Part of a small language model's weights: width 128, biases.
Each number is 128 + 32 x the weight over its row's rms, rounded and kept within 0 to 255. Layers, rows and columns count from 0. Numbers have three digits each. The size before them is the row's rms in percent of the matrix's.

# up: layer 5 MLP up, 512x128, rms 0.19, rows 273-325, columns 0-127
# down: layer 5 MLP down (transposed), 512x128, rms 0.0429, rows 273-324, columns 0-127
up273 104:152089114104137173156159129106146094144139145103145099096140127182203123094080150111123101111144127153136091096159085101107185150124077133183106133191150196067092142086217148161168082134143181163153118217108148081100137088127112155134095130136135117103130149160136119130121100126099070132149135122155114110101144064108104131139109117100101181188118091084124131053163108167107120166121
down273 107:114111160091139130151123073084166098133076102150122103112141106148164089096126140155143122076151130196179173139132140100145145079167088115161127100177197123124136143117148134135139092102107146140180154165052123127097136166105130068116136064146172100119128122211116119135164099154112157182071033144107125146077104167160081120151117110106118123128135137167111143090164172172105099194153
up274 093:151145101131140087080174087114133138161107138160122142087093137123110087125120135176079118125149110110189113168136180100150112105144162108120144196176074088138119139123150129146129156108142087155137122153137155146170133057095100126068118127160153102088147201182149091077173127093109194122120087099175128092074084185130127176167176079137179135135132126156069076171109116103080151097124
down274 103:111140170180047133094124107128153125110131167096113136142136086108150193152083193104111187068126147111078126140142150154167137125115108138123077158150119104140145154146155107146117152159113154189135161069093167053186108168154164059080127149139090106139070180091121127157120127121124122155106061120180091096163090133135143143143131135158121105149175149134104082162172106099100113056101
up275 103:148112102061181056090124168133104190177101151121179180136115123107160141161107064119124137099052122148141128140159161099138188125136102088128128099091103112119074134100101156175166141121192084141153152128103150066159121099185072089109112138151098113198170122130113155121134161108161182083135060096163101132112147118148184134126152173156081113111153147129146095127172156135121133098135
down275 099:085124143136147162086125090197109190120142043081094116143138087099164167071100076136113135134120123126080165153180112091151075155079120133143169155109113102162128047193107117097129107139183153097161097091130184123117137100088109068161105165177108143146109156172114131100094171119115105086151143136148151151169107121120155135137152152140106169109088134105194152174083175139099142113144
up276 100:112089053134180141117132117119097124111094122108149089078167089124144152164142116081174148196084128074144106123143121125120177104136111133134125134128093117148157133202100087125127163144123120130159167094128137136132163185132132126119118166059136116141131171132136195121159126136117140202034167132145108157166142123119135106141089144113006108174087086125148129094093136113137136163210
down276 090:134145173195066155140125114119149149060115086151083168071141104091165203138149098136114145072078144153069119124045157135193149114111121092133111130093136081164125116069166143076133166119110125159087099117157136075162138128144106175088139132135199157146072133143162116102118129134134042132126093149153148143141137157158156137112106164110099125132150160140076119177198135129113121144137
up277 087:159133089132168161174154125089178144111067099118161113144145136112099167201136096129163113111136100073096139078161114164102151161168104140076145085138099191162126115116074123076189139146157151151128134102175076105065149124095113110136138093119077165105096092135093179158145160145101094128087170098207082120117175158125123159185083135144108114126060085136146099129121152105136086152108
down277 090:173141091110149095156127140065052096139122161141146066134126091168174174139126124115103083094136192150108106149103193140147155158114132096209098152129091078128116106132109167115135095106122129129127177099116109087172126091114114112152113165149164078185123092202207135100105086136172110136162129116189160137133141138153134067121115058124117128109158158073090068152148122127093136121149
up278 101:173119132107114106111169138189142132123125079108164081146116084137178181176131070119136128133109137119058108135131097110071176122069155064093082072154169142115139109157139163136095164184118142078157145132136140180206158130130128130122197156137088110094122109117061149194116144109103090137132101050127093091127111108158139159187117106169128079116148114153163128137118143078108121112170
down278 098:176067166139142101161157114061145126073091155175116167170110182171124197115186130174167106065128099058138105159146155134097138098075108146096086098181107122176155140143161118155110126123148113133127168144107152140069097146140125202114111134111119130146117141109114138139134128178147125128135114152091194126112083154090063191138097140083120090106081079097132132115083105146124175082104
up279 097:081136111153101150142157157108066092099106140186142131140137103189070148118143124112073121158083114130166115124146171110155189164097104143114148154184127065116050143144160110171175181084164072129114137124190140088171148051174163140128169110086157120070145189163166170111121146119126138140122099175138094088119127119098148117122155159108077145188137103140090109091120165138126112119157
down279 094:088163168134192124181131111106110124094071149154174142103137095144146116186110138148146157151143146093120129091133105148086084077151111123141192119158140141168136165084147123098164058072069076095198086178108147141106156168107124181144116143143077144118182124154134123089219093144120102114125143136053113174143144096095170130078115116142146119120153151118078114142076133112165134124081
up280 097:112136141098077157132124099165107109123117169182077152079109141135183099163119075134094100136145147144111105157140108080121100113166149089089165112138112100107119158110102058161146127118143117096105123110113117127204177067129125151097136126140149138053148185154156102127157125077105160103126160110167172176099152105169234099081138127173056178131124109158171110141127145156128186115079
down280 099:155069121143075149132092148147154118155151099100138190103172104111114148091110134108122097102124111147122134110127123137065085103150159145099142178167091152147146116120093123096049146143165119116184145129135114115116133205133110131147117069110140063113082085156153148108140150160149137123142092203099224118202177107057117174159094094116136145102101108142117130108156195104169070133136
up281 101:109144155191112114147082154132078163127155112142134088143096099124179076148080098105113074176167144152146149092083110146113142122160147114071191164081115184138132117124143191148107149071156173132084124146163116130199097120175160117073103069137128088112140139140140135080134144130107160089098187073133131121181140117131098149092136145193131092134137075081165089124096104115136152187079
down281 099:186158162115153071143141119142115109122129148163172158131082092137149124138051129189174129154129139172129125068103111157054155137117129127115095118125104139122101151081141162135105158099130119090119117130119142073151153138193200087109108088112073113183090125186161070103119110148064110136103132177109126086197144106076102143149155160147118165094129110125143091127087149231113151119139
up282 092:193117132158103137149121165169122183142146115157146098119073139136141126087125128107157073132146165162160147103129115111113136100074180071162134106120156129193151122137137172114114082062133133050125146140115129140130115158128109091127111097105102129106156096137063154142086146082171072105120096188121143113190127163145042171162110116169183126089129165138034161157115071149130141104104
down282 095:142133131141166084128151141070099151153151110079141172118120162090087147126081118144181130158128127066129125135139117181098088158193087120128102100078123135120131150174104122121145132150132155135092133075099085115119129125117069115148140172131185151115070147150150061151056081185097132155200165132067172135107144164141200107067083149120121151149148121095150071142138119147175104190113
up283 093:086082122174134121085095117138092131147097113082158091158169170125164098140155175137136152113119040110214132093133150115133116181139141142161166182109072165099139111103148100134145160127124132126151087112214116141081153200111112171133087173135106151142086136073095144113106085155078122135112110112146111127087148110128097149157147145163077104161162087204095087142166079088113161121140
down283 093:139146148091145123143168102130152175106128136157065166083129139159091147085087127105103123089055154147120106103128113129150152124093153094171117107107099115154126213061111110180178113144109108147111158117120131107121139091152104117163143141124180054129148148110092146084085106133190083135108163135137121205103180092147190100123092108142138128077100177142124153097072134192179089186103
up284 108:088085145127111118107106089153172155140131171108141106163158096132104139084125130155109105135161143114106137164131084154177137113098081194165043161122136078131177130143162112148142062069097200084135142115091121121059065124093136070203157168112118135134119104136103113170127180121135154124166135072139076147181133097116104082143154114142146112186117161120135128064167116111157173150155
down284 111:144107146117158095077074119134145104171177162171094076111116142147072129118075075159146104109114144172180101118176134158131112128122084119096179175151111105111138140148170099138169159107083130123157138114139081064059121117098181103188120115092191137126075101147112123100174183070142130077190159098064145103135100118121176146171160102151163125181134127133166137164111122086145147132149
up285 094:144164108137107154095219111144127089167157091151094119074098096134139193164123135119147124133058188110143074148120151118144101074134150159179110048133144112167152132177085139127146142122073130106129136103140132111089112095121126089086136152096185079115109144132094103174109119126160159194092184182119142108154089125158104124138074165086123165165112158152126161112147042159120093107155
down285 096:120090121100164069108186082118189147188130171111191178138192168092102078174104087193142085156126098113109069147137098147100064138170147091167127126084090147117116129166123169117180087119097058157137113170124085142114133139144159189109107076147081117079101097143171131130116114126123170096118128106133125128124189181089189120151135160111113149147127134105140095132106136147140092104126
up286 098:158067142130141150124115130154133172110087150141152159191085166164097046120122127124123168101141127139071122148094152110150151165139111148080111117136163156088141128128155132036122155063193121103168166103129172108120105123166099145091118147080076126155138092088095143134118164161132078150085144037080099098099072197151161171114165135138137148152118094128174077129128119115174108132112
down286 106:193103139067198125146132123167147141179135147131127123085118172083115083180083148195091088154093138134141109135087109131136127141151131101132171128113097111152110109074169163110138137112222137129090147181128157089154134105157105133145110114089112141135156160105164117182144113142148128126107133079091106163064141137132165139107107159072099043112172119154102044144116087093140142092196
up287 103:073138128135110101116100112112121115166153129131136081142155059149089145135139092110157103101135122177185094149157157184091154175118119088145107121051090142133139175187051107118144126116159152142095136034091191137102120127211078108129106182137143077145117182146119112155137107170098081118170153124119121132121112129193098073191124129124090124139141172107145131120105078126123167161128
down287 098:134144061164071140139102102137090137131129192171131069080134116133108152143134075100151160171108164084130105128099138120101143159162098168222139128118069182126105117182079119074114114138159212189143119099138163107117120130113101120147152184097151144154144154133103157141171052117058146133095116197073120111129102102125129096138100147136096127179150099156154122122160128159128161090104
up288 095:146124127133082045163146119113166078073149103179136150151123122138147120107165130135096140122133134162085161116096155138121137077051119172128050175096182134090165144149165113144178134117109119073107145085109171171162142140166110107098158109075152104142125152178070170105117167123155184141112139091133121133085189109136136120150114110106061081150099071108072102165159138099172175132151
down288 100:094173112139161128148200099126127146155119128084149097167115100139099138143069122071146165139121100148173096168118090085143150108137108141071062114090114107102146105097099150140077148121075130106200113136107185109203121154120126111115125134116168107170165083125132136179098110159183158136094159156171140098131164148109173118122062067143069110170164108121172100155130170201100091159144
up289 096:149154117079133109179175081140104169105148114182162159096157118122136133130116048123122131123112111140152150091074094093127155156091132152134081131149135124108097094159091144164180135109182116128094127161129132158174111147130117074093133196071192127135085131206109161123123109136122122132192155085145141095123179102158066111146129086105116180158122115102076136145104103165099025080154
down289 099:147083145091168116168160106106069150158137085149150069096138090133103182130146161120121154128125200091130124089120050082128172164095174120131084104086146158111138130090100121187076139113121146085114126110165135111146112150107118169102092125127186092182150102172137176208138160126123107058094150131170158119183174155103174119097099094146136088084144147177129134117161147108101076142139
up290 094:130092110126141110111155192105123091096194112142136132139114164126132139140199123096150142119158096123171121111119148149140110120111148184162147152133102131171200156136104145092117145136079105132088149144116148097132110079119108121148117156154087157136057063076103128142126191110041164144088171169123165192102142182069121185067092102126161142128063099148132158095076160182135104098117
down290 093:104151087080149145077172147127080132133150154157101158172151140110174180140127104103080124138141122082179087091136143130118106120134169132121132066062147159080108196152103171116107073123116131148140149146067102164131056154099135128161099151081115199102138109080126129170094083166125109136171125131123100207111154156127086153126109174145161169111077089110151161177112159171067141117137
up291 097:116121120131066099144120206150155152114190162109145104101091123155208142133070124137151124118128126099129084116141160132113141068108122099125121084086127196124253112149166145134114140166138146075074082119091112110103091149091118142177137106127130129084115110151098144169134141161103109126152149110126185150160129135131036110086066117098139105152109118176104092157180114157100155097148
down291 102:131159154127132114089159099148086082150109152155102149151144113148097077157178054138096156107106155117053091103115112157060168148193141189135079189133129131113138127121133127116161098136113090189174115161122160121132173106152159082090139151120117115160124106090140203125197139082155132113141105113107135150146115066100126102165178146076143117122161148090184171108080125173135089088078
up292 097:117158103149096134113127156124122139118122117144139153120182107128092084108154192074140156146111084168110100164082095149106155111111041173129083160116162203158152101129148055088168155139132083137140131137095098127149137137182121127146146078145087119122151099130125142127137133155148141080140132160188163037122175136089141163198129119093155112091091096079087163083077115200147111101099
down292 103:098083099120153131123146074163114105140183125130152145148130182125155144147103168115111206091122116161125089132128100083116122074125117125081098091182111129071113096080187102169141152139160118160140200106163179114133172184114152167115126132176157074110113127141094099061095168109113144117111130114131128109071102180094172134056125145137115174144168171101080153107170097128202135101092
up293 098:082126177109099124123097132121116148172062060139085171170131096149152080114146154179182146160182123086182129189068136124173117113109139139101117099114110122096153123145161163124137111092122097130094202098080087118166134110067158094171151163078136090110172070134104119116159220152162135118109155101135092192116086110154127111120090089116142116130125141138174165115097167145152114118088
down293 094:110120097234147147141109109147095098111134146162161116070141150079093122152103163100159142122131187166103096205136154102132095140124115158162147095134125151167133117103119112086133088088135108179131108142150069092159111141143122119166100149140128142187006111151162182122184118084182152137154128113114151100148171127096128090128151116091127070154068163116101164094105110115145069132141
up294 101:118166115176147159173177100111122122067031094134136140108091120108092115173170150137138112157086145151076103114188164109118197092133166136150090143126132049146150199117096154073150075150112129129133173083170199172174120144117125152106114157079148088156140093138124122154103106124116093076043146127130144117119095085124145148145160123126155105126139167109127136084129119150137110127057
down294 097:135112099150099129116121137190051120131145123150096108089113115129211106105169092101120137199127141097097133108059083154091123156186148118069119142095159161150154097142131180123130076181155116127161156083118084109112171166129109135132123146118072099159094111115159176113158143121158128124083126090076134133190158131094188114106104130109128211112163109073139142090185122129198139111150
up295 108:076156103109109138152134096155122085126163132102169084145185139125099157137153101180099132097108154109102109105147156108129078131085108114130087115104139161155152075110156041154123148154152159143113143129152183120153148114184126146081127103134068179112146123176123136105162161098107132083089199191235168061133116099132140125144123153106155130146156136084053139116136091161076162089139
down295 117:108159130140150181103148137151165112125126131150092099147073154154115097067127149096109169132111131122084163119153142145103103155133159180091139078134137193125109056133098188114107078068141092109160109150113161117097168095138152162128138116066075102171088116099185117102125116095146149137167151182071144106089125176141206134205167155151118143115137119084118060134117160093142094189119
up296 095:151163126152125142086111114186200137116204099169158099084085165158180145114142126101178109183192121126095140122197113071079115137103131120133110149161092163062160141121137133096122144189089133107111167104091135130113128186114099159097160110181123083153109114113158124109098112126095136074092087126114111103097091124109074091178118092109135122184139118117112152162104162216162113124161
down296 092:125105100088110072130109124148183115209150156120151124145109167138141161182130189120139185159143080173083140160153136118112112108101107072131151131068153165122090098165137152102172132099095107087049103163114158130091157145147152144130129120139143157086180100162135181125170102123114149136118105113086071112208121163114104162164110147103095154178134128107138114081046072097151120130073
up297 103:106166133192123083095159151129167160104140141103127176109141158132192158121101119094190141152192166144126136069134086125118157160055136103155170092154139054123148143171075122162104173108159165069102131149086099122158100091153116139112104099192100135115108140156119147107117150097105085093134109078133102124158122082112124083143182172129101194127109066096178123082166116143109165177137
down297 107:142108154180111042094127128098090163130130159123164124177152151095141131081188086049195125126087226164142136141135182142145166063136111105144146167185146066143119111053111144126142130104103110082109076149103080109140125096100135151100168138180155108100129142127119138133142118113060115132158125091113116195133151081110138153123123128164104098102122138097163081138166138137153154171116
up298 099:083132131129145151154176161152137111159088128109134125130124133123137071184151088095078085161127166120158099131206137129122078076126135137098142117135104048161067160133128147138138093109080073154166155099121124111126164130183159148181128120078098163059096112108129116187133055116140135171109104172098146143139185122212157151084139087129122119138085113128065144132150200108158122105113
down298 093:175140157105153117142083151120110137102118159189071183158137155166111149136145170162126136121133110146145185099090171131110140137111120102131155102148154141150118093125129151139176111111156087116061076155152072163081122146112139147123176123175125164121115118028176140175086079071070106171134058109122114083159139096071135146143116181100135099156135112051122136114161146193116080119118
up299 084:093134143142077129100146054110152117127105119163125170151118098150146110090222185112110078046087167162168123166145160101126164145131082170176143154112035128183103088108129175119170153138129141164109175079157138091113142106143134123079121129119164111112120133132122094093092122114140063163138096207142166096118155144129105141143105135102104142130078112074106104156117152122145194149108
down299 087:130086124154091086146169115127035128175081126137137145137109158150120115116081114154119143170129139089144079154094098113148103098170118095144161133183110127170078153139147129191136133135067073029180072204121213118130129146118075171168149125086144149159155111129103157125115143173126134102079138133141095107127097152136073130138132141118127136092156138187151154136170099123151097061127
up300 089:117138177151111129141075099161111073120118146109134118144114143155078095116128126151212080106131117090171113138087080159095134128151130113129131085116076109113141186163123081198167126094145070102076114175140144148082090173109139095171092049132065165174157168196099133141083144135107124145120147173190156132149142097152101127170142126105099126106164084188110131145174148138124093098097
down300 086:118109125115133129055109139120127181074131083186098088132083117153127082114124113104121153096122188087123146106096176089149158100168143116141178220132119133163128095151159136133086069167132140158123177121122130161126172064075068107169123122162120105088174135139071174083164140092103065185105135180086144153159100090128164161129131149150166186124102149123091142084110128109116133144147
up301 109:141103116113107150118134097091179096121135059135158094167085119122162146137186127118097197150151140156109109155125141087178099121089194204175121124109117189134075127130166156139135086109165087080121115100163219135132134120150133101119154172096150189095141086112093169125073138133117119114071219123122057152110123121112116128087141113128158068151133078110118155093156128135162118146131
down301 107:207118158201106134143109092124187162113126130106131086124104150153085146102135097113148117087208112122087144137191109147120142091186140143096097129119075186095076127100130149149148118114146183098105085086135142178133100163134102183110131080159122119140095106141090160091098154218092159139167187117074144116142144157083090171153103162088149110110100164124091153116100104122146081143107
up302 100:125111102165067114174118105177107134161144103104066109142088203103142075111145090107138101123156111125201119143174164098110156086087126145138097153106119097094112156095136137146127083118078155124155196107123066054124125147155141161169182120153169139118146177065146106173096140169153150139144096183152151127214094154175135128093120116088113096155111114122144164089198107133120152113122
down302 097:156142125098116158137127157123117089127143161127085099108119073101090183162115149137212146102155167096129068137074136104132098146151132051185079149088118151134108134128098183124114162107175136128154126131122094124122151057098126131152086164121152170149083097169135133177114097095124121196148189150073086144105126142164117102179135160147081084089168084145099159176073156099102104113176
up303 101:106082116115142109074157123207116147127086128109095143143142145142159114144139135186150142125131098135136110156176149110096132111046117117127188089124153157149133128163112080118200179125104133206153139158130138138057131132148091173177169121107098168218132158121110133103129145105142150124091084107118091115122099143107112083090151052108098198137099126170215138090142101107103156161138
down303 112:121143099126167168129113204054139089129109079173147144137166125121109196120186133074053146093160145115082103138119073121131162130129090122145126103149096094132129130129101132141167127141060099143081149119166133102162159162182109153106182132147075058166138198071148161194158150155162126113099110081119112093100152086152157123114140136132119119120174163126144158125076054136141132146150
up304 092:153135106154101058114137182195127095143140098145149121119159124131153070129141146092037112139136114102166141111112115121165125185078118099153105087149139192105086115166115054112169092075090090087170155047148136177157128143146158137097101148161116116096128137136173150128141162130110152133130113131143173116144133152134112050141174159121148172075119122097146081199155104166125088106181
down304 098:109120132107125187077075140173183099124072120172157096137130105126092153145206153155177097069118111101177145095056172159091116148102151166090113122163168101128130070162086124106127189062148181165134117123123127118136104111138180123163097163133093156110133166107121122122147102110107121128133153194103135064161141153161093108138117138144069159079093131184143096119161067158099119102135
up305 097:124118164162083157118137089182110105064153162094185109111129091170136127165131100109130136106098132097137148145087128191201153096053122165136090159093173169117129142099093090161114099194230139112143122169158091181143139131156150116149115120103141141107149187137107109105158155110176128092121139114111173094134131122098057076107151105116160087163104101108110140093077151102118145138063
down305 101:124130086125143099127152126078124157166163131145169092085162151141120166186142136126097073115158144148167057100134131151101174116103176130103139149057071101096127107082163061073128173094137093122152191073178152121122093119122165129111119145109195093063141165170133130099120176168120116148114146133128108057118123170167139186115141137083163094148119163144162174119093123120166076114101
up306 102:132158143101101107113133141083109097083147155087120084121123125151087139197223133121162133137185122090149125164092117150222127152099141153196129120070097145147086151117096159144155082125095085135089097128147174118150116104120101048162149178112144104130175087125094151098133101103146159103175137099127123111151219124059126110126096114097105128133123163088143076131141126183102092142094
down306 102:091075110084090114157161157132157137109109159060137074126089157106162106123107115131153117161090124143169131163137157109117177107157128152129128108124199061121094138144160126085157114070138110105134144105135090140082110173131153139148136160123115173154133111171136142138122151084199146202169102077063095101140162106123168122082109165135089139062108177158086122160167126141111224143077
up307 096:115161177116110142106138119095086135097154067112109065119213077079145071067211175121122115104131183163139091131125167122139148107169126161142168134122044106132109157081133093133141164086107125149157133131091186135151166172086110113117146166100145151158059074100139121139136135104175091141116179140127078119118137119189167120115136081117131094154112097069141116136151149146144167093138
down307 098:122119142127175086158144077158105139129138111146070098080168140123164174135104087143118128194162192086122100100135134126089087057084106112118159111108095164116127089196102105117132124144075150091152115079161150157157153186164127131147099094073146162236099177163116137131149151150153167147124143154181110135104111126195078084089095114120153111124117127135115146149124118134064123077163
up308 106:130073084113110154109113096125127122147162111065141148117108111146139159140081172122101115135106132140145103168114137218191119115122156125214110135094126178129154135117113119117103122150156215077135091100127154096155228127129149155122074151128130140147048113130103139108172187179162130151102119132095134109122071135121126111035125105166133108139117124083171148118166056154154129126162
down308 108:076083165126074154097086111133156157113176090126157121128115137143084210131196118103138127102181115119130167127133154174137133079139112098179126193164109097170135105178165099104085165126119169143149097177131118140141139126103121103133101140169139122150141137173135137071119123071104128109155086158124133152123160147135124052076092044079128099128094207177114158121103052113139158130131
up309 106:111107067115078209139063140113106073161071117186087053174140117202157089111178119151088104104128146182126133134160092130091094095115118098105125142091166169096182093163174147106141142103150137050094140150077126134126161121138164131153118145107138148094145123051144110101094153153118118108112118150122138149092184170171157112121146158117089168127155147095143112111076182136133107121112
down309 107:142120129175100162151154125113116129109099141135121126092168106139138149142156195122083124140126147120097100133124111064141110153115179086158080099164117146150169126183152141181081203186104148100176106139204168101125066128064133081112150201142146064071091163167120102125107139144119103097132153142174116174107126105137160114069109132108117131124135143122057132151070064095114125154177
up310 098:141171095111104067119153188152062152125134164153106115126092124180161163117113105159085073114189151053120106096179138087134149088094131055133127151154160119131111122075097156144170096132181075147141134175136138150129048132130179138091089113122130173154127121164150139129162101113169116108146166139094079094096065120104087142145184121127194102145178129181149146171104143143129148153131
down310 087:172089093082165161149095118125150092143192121110158137096151150131114134104085164125091183077115120118127169152101140175165156123109129197106122114172082149128117105123144103123078115115118176083092144117124077140106086116126094136117150160110135154175145095179083138040143096215111145120145033135120186103128158149094130158099161122172085113079144157107147134131136203124134172093149
up311 105:117068081095164172115112123170100163062169113082174140135139173105162160105114166189156118141124135117196075154125165100153145149117124151101130126130157094190147131105095138121134158090117152082136115095108125139095140137085149121154110169164155190116097091181123137098099118189171099106113078111163088118151166074115159162101107059104105132100145203130147144083125089112066192120145
down311 106:141125107135103124119173139145157134118169060119115129123136137170127141093100126143154162151188132110163121171088164096153147123162106136149128146167168109180128035158162138143135127114095175074153105087113062127121156112147086106152156172190136050164095164133128122100120117166138082149190042122113079097142128146155069150095132125126089116155116122115136108066175152147134113029133
up312 106:131153108175108150093114086102107065138178116087143157203152178120086164139109137153094153092162095097140075135122079145155133123144137167116121111099059145116086080110174180091127127133099053166140146126137103106101165160114171102111108161132169125087154104161095156088112182099072167157142163101172093139150146097141139102105147186116128102117048139175152180134117137132202094114129
down312 098:195154068125209151162191088135085157079163107175147154158080115135139112101105136117108190172144105148097100092102128118105104113157144141097099144125097113175179125145104141102125108086127076105135194139098165114174146094112104086092109122137146087138098129169157179124122119118087092131111121148165187160172159074038140143124113124061140140156136166108082139116151179107170100134095
up313 099:114108100133134176204143188116148121135138108159175123190181103164141151104138164142099212118139104104135105118138134117193086133147119130202134105106104160119131107145170132135167086087137137156130149041114115083118169091147107125133056198069128162104096127160075143182137148083071108117120144107177099135122059094122166116168086152130164151107074116135097096127153120130123146139150
down313 096:091139127091192172101121166091184133087099110170124134133134103153184072089085186176104115113108153119142145125111136123049175137128137123118146130148151151119117066143123078121136093122079158165104177106110125053106119202152148104098087132129128176105108139117115182114086139088101159127140108113179153151153141099156194161183073116132102096134110172144091089185129205099114129135139
up314 101:109155179045093065098143111144168132065124193122115139123107088110154115203175090143102141153144140129099180130132125058130181102104142141113115117137076164123162109154066139139146169174164119094112082098133161152126140148171115095185199142172166191127132144136092152071150125161119106184100118135153171141128153092109079116101113129112121099159081156112107153107117076133072117143104
down314 100:104146195159143090136135106155120086172136175097118138096109122087137142164102127096092140163130103174045147163150141129147157093093151156091148073118098177167102101165118196156124106122151116098117138105132138148122155131220195070089189115120136088135116137084131138123171126208152188166160130096101190136128099144105125130130121123124150085089120110111114100159056118122104113103058
up315 080:108096117200206135152132125100132147137106095113137107109105221093097041155141078141104177097107110137161100145142192116145132127210136113153163122113124078157094096120139114128168141091119184155133117122133139124075122104136053092154140136205150144172141108091100125117123109194105111151130119111101121123155121137138143158101119141108133145160084192112139083116221075100107137150146
down315 095:108122065106094171133119181090108090101133117139145093047115112179138187141096150116102100140104146142086098137128077102135131128081143078101145166119124141108156155144141107196096172117187088113153109084139143085098083173079159164079165160112099088139121152131165116192186081159152123082109100150172119173164123131115130189123101132118091074082186136168160186126149125122157137132131
up316 104:143158149153132055171122146173123181084110104128137151105123131152115197178094137144102121100082119167105153122113097140121116158108177144227096131114118091101139131116050121090128145133121110103152161117114117143146137101160077073104137160125056141185127145100115165119133170165136207099141087128075094149240104092162182133130112127100092105120109130123176141121117105174114131088139
down316 102:158115193116139165121160157141131119141146102111120083146122128139191180150151128114102140106156202133136161089102139071145128102150092090160107112146110190109106131123162143118048155154177066171102126086090153099183149120136054187150102152106136122081186158143150150115156107137129153112077082148075147113078175162128107116067137060101146101078110145123112139090130194087122146141137
up317 093:093054135148164123155173113071126142195089152185153156158135121146142147201154139123177139130106121169163084133134120136086104145104108078135226113119085135154066168146076125153132165096138109138173116113145153142060087157119109176146087109162146098096111142148118091155128135114139104109075130197151137130134084114130157143185114111082078144106151162089137072133117106177186108106110
down317 095:147080147121116113189222160142142101146137092093101161138192129172103123084112197165068124126157112179116136144085094119113091099115060100119122120122187134147111137166139174135158085059136095158123108089146142141136123087101126089164090169159106082155134119100124151143125114209114123137060139129183135105137114156082063106123144107128111134141115127139135175052137173188141140135108
up318 101:095136142148154146110131126131111130099169107134180159170148109075109169148180084151143142077144057106143166147061147072170084132116078196127111045106106145158137216103096125112102100086121133087141127140141170077150145103127129122098106171099077139100123076157145096076119119209121152095131088115161136142152192124138125114132106091126127125111120190048135144135158119102118110130160
down318 097:129145087113118101169082106127086134125127070118132111149172103090172125187109122117144123162168118060179154161092157110125135085163080118159120119159160105137156111154110158116136169121081159095106149059222205202187163097119063071167131120090113094177139106129160120086124094094137123163143127111125149125143134148095139133112120130162091089142160108171112060106163142111086157099151
up319 105:089158133085104170086182172077084107061075129141141106107118126129121160169172094148167153137123112124161122139139158080120065111131135123142098132179148137115122115099163098130142103120158095070148075126119158144130140070052049185177166087171110132155153141183123120117183117108128137134155123127151134101112171087133082147145137144145071152139130192194123160059163142095118118079156
down319 109:140156100188143116159143154117129146066061156116162070094150105114090158147111129101115101138120097178159092085088032095146145135133151103148142145203093068119159144138161104126127100177083124061138089126092125147113158073152139057176148157181154103146129114124108069108129121117149175127167133185126167119165151117134085138148120132124125152090104174204149083122128108122182141132157
up320 099:133133121105093184168143176155134107090152095156146126167081146137052104119115149116107138136067122150094126158137138140123121125171146131125122063154150124074217086165136225094081091180163153083155155124050117086153133141182144144101088135170126148098167131045082159093094104143104133133170109108089124067144125151124134104118138153079170118146111140094160152120142141148112085129152
down320 111:073145127143118090144138111128125085095123130151090118129083091121115090173108078154138159125192080167144142079145111131144164135178114127122146159059114138058116169111176105110110105116118118131102174081168146198129172024160072100130148112140152093149116133118104115132154189116058102160132106103148146150127100125142145202119135182147142090127103159108140202169139132059140167149139
up321 099:156068120173150131124140129111115108105130161131130113115139180152091122113147042126164136206088104078148115144125119121134143106152097116181121106106118127155085170140093121094101143130067122206142116134163064103151137128142107083118126177140148171101048118139198079164191147077133196191094144085104126137054115134155140129112108141153137112157170141135115175113119171114121093166074
down321 108:119121107127088083124107123132179177189124128124107089103113145147173143102092187167113077142145084176136115143164148117096133135075131087166130080085152139105149126115129126153142140177142146086197154113081185157090055176143125110214090151111108102168156139131056148124061156120090170107115129118155133070161114094113159155155221102149150135153074127105116118121096111135118137111161
up322 110:119147138124138129145153150100094099125119184149120160158145120131110075137157094142108090095139141182089134205128177127092134056110178123185163070141118123121124096175134104187137083129128108108179223077195113119113155139176119052104141153086117124104109116098120105090099117167121142118062081132097067124106128112118074126137177128139117171117132170121133096159153133153171116171068
down322 111:082144078089145050112165179086093141082148102091149116181114134088098089097160034085113150138150120131167120170121179087121128100142044123159121119153166100131141094126087153076109100138122159086158118140143180155134098157101134121136123176107126144136055148134102184198163145118127169097139139141187129137158125107138111130075111143142133157086110157152186109170176146121148172152149
up323 103:162102151146146159178142122172127187149110129150133106105135145182165112158104127085145162183164130137159104157083075083134088104132134152081119145171135122211094147145106062085160129135176152076086138124168136120061111160139081104157188107163137128114157102180146132150137068144141125108128151175124104178138033123193112120086086117143121165128138095114136106112063143123096088163140
down323 103:166125126162147104088171085153079103124118089154094124125127137195094140143169106137123080156085145192124139130145158106179146163157131099115070170134096120119128152130115084104143101103123140126140176087134108103132145079112080099189159128236126131134104116176090127154080134084201116078171074204137161112149124059136096089141139138104161146102143137085157139114084104168088115101125
up324 095:158112108126057166155196133136098115093083110148124111167100156099075168123192110163093098132111194100145132116135117116098104122069138158109124150129176109162097116129146162155181142133123141108134082121114102126148137119158089099099093141112132171143155082126155132081144094176088112203183142141138161167129109133113172126040102133153192093119089160062079108098164057163095130119160
down324 094:145119157155077143169090062144152099157166157092150128146191100137124101114110130077129144130144065153087135151091110113110133120160108116147087129185164136123140135180114194079144165088139108143174085108088099119141130105094160149101141117073126158129109112132148030135154121177120123135137091176176115128054106162073146185185149067152118123151106112166086184176115079109129133165134
up325 100:070142130170081077112153130120161116090102148162190138169147061095122116147136135106143160160150141147118136144115085120119131148072132175177154110164166174110146129112088128113172158057097128173126161094143097141130153137138159192111132124111184068167113151141144117092155069195139135064136132130154102123182071209111074122167140124126082129139111064091182107103122111142113146133076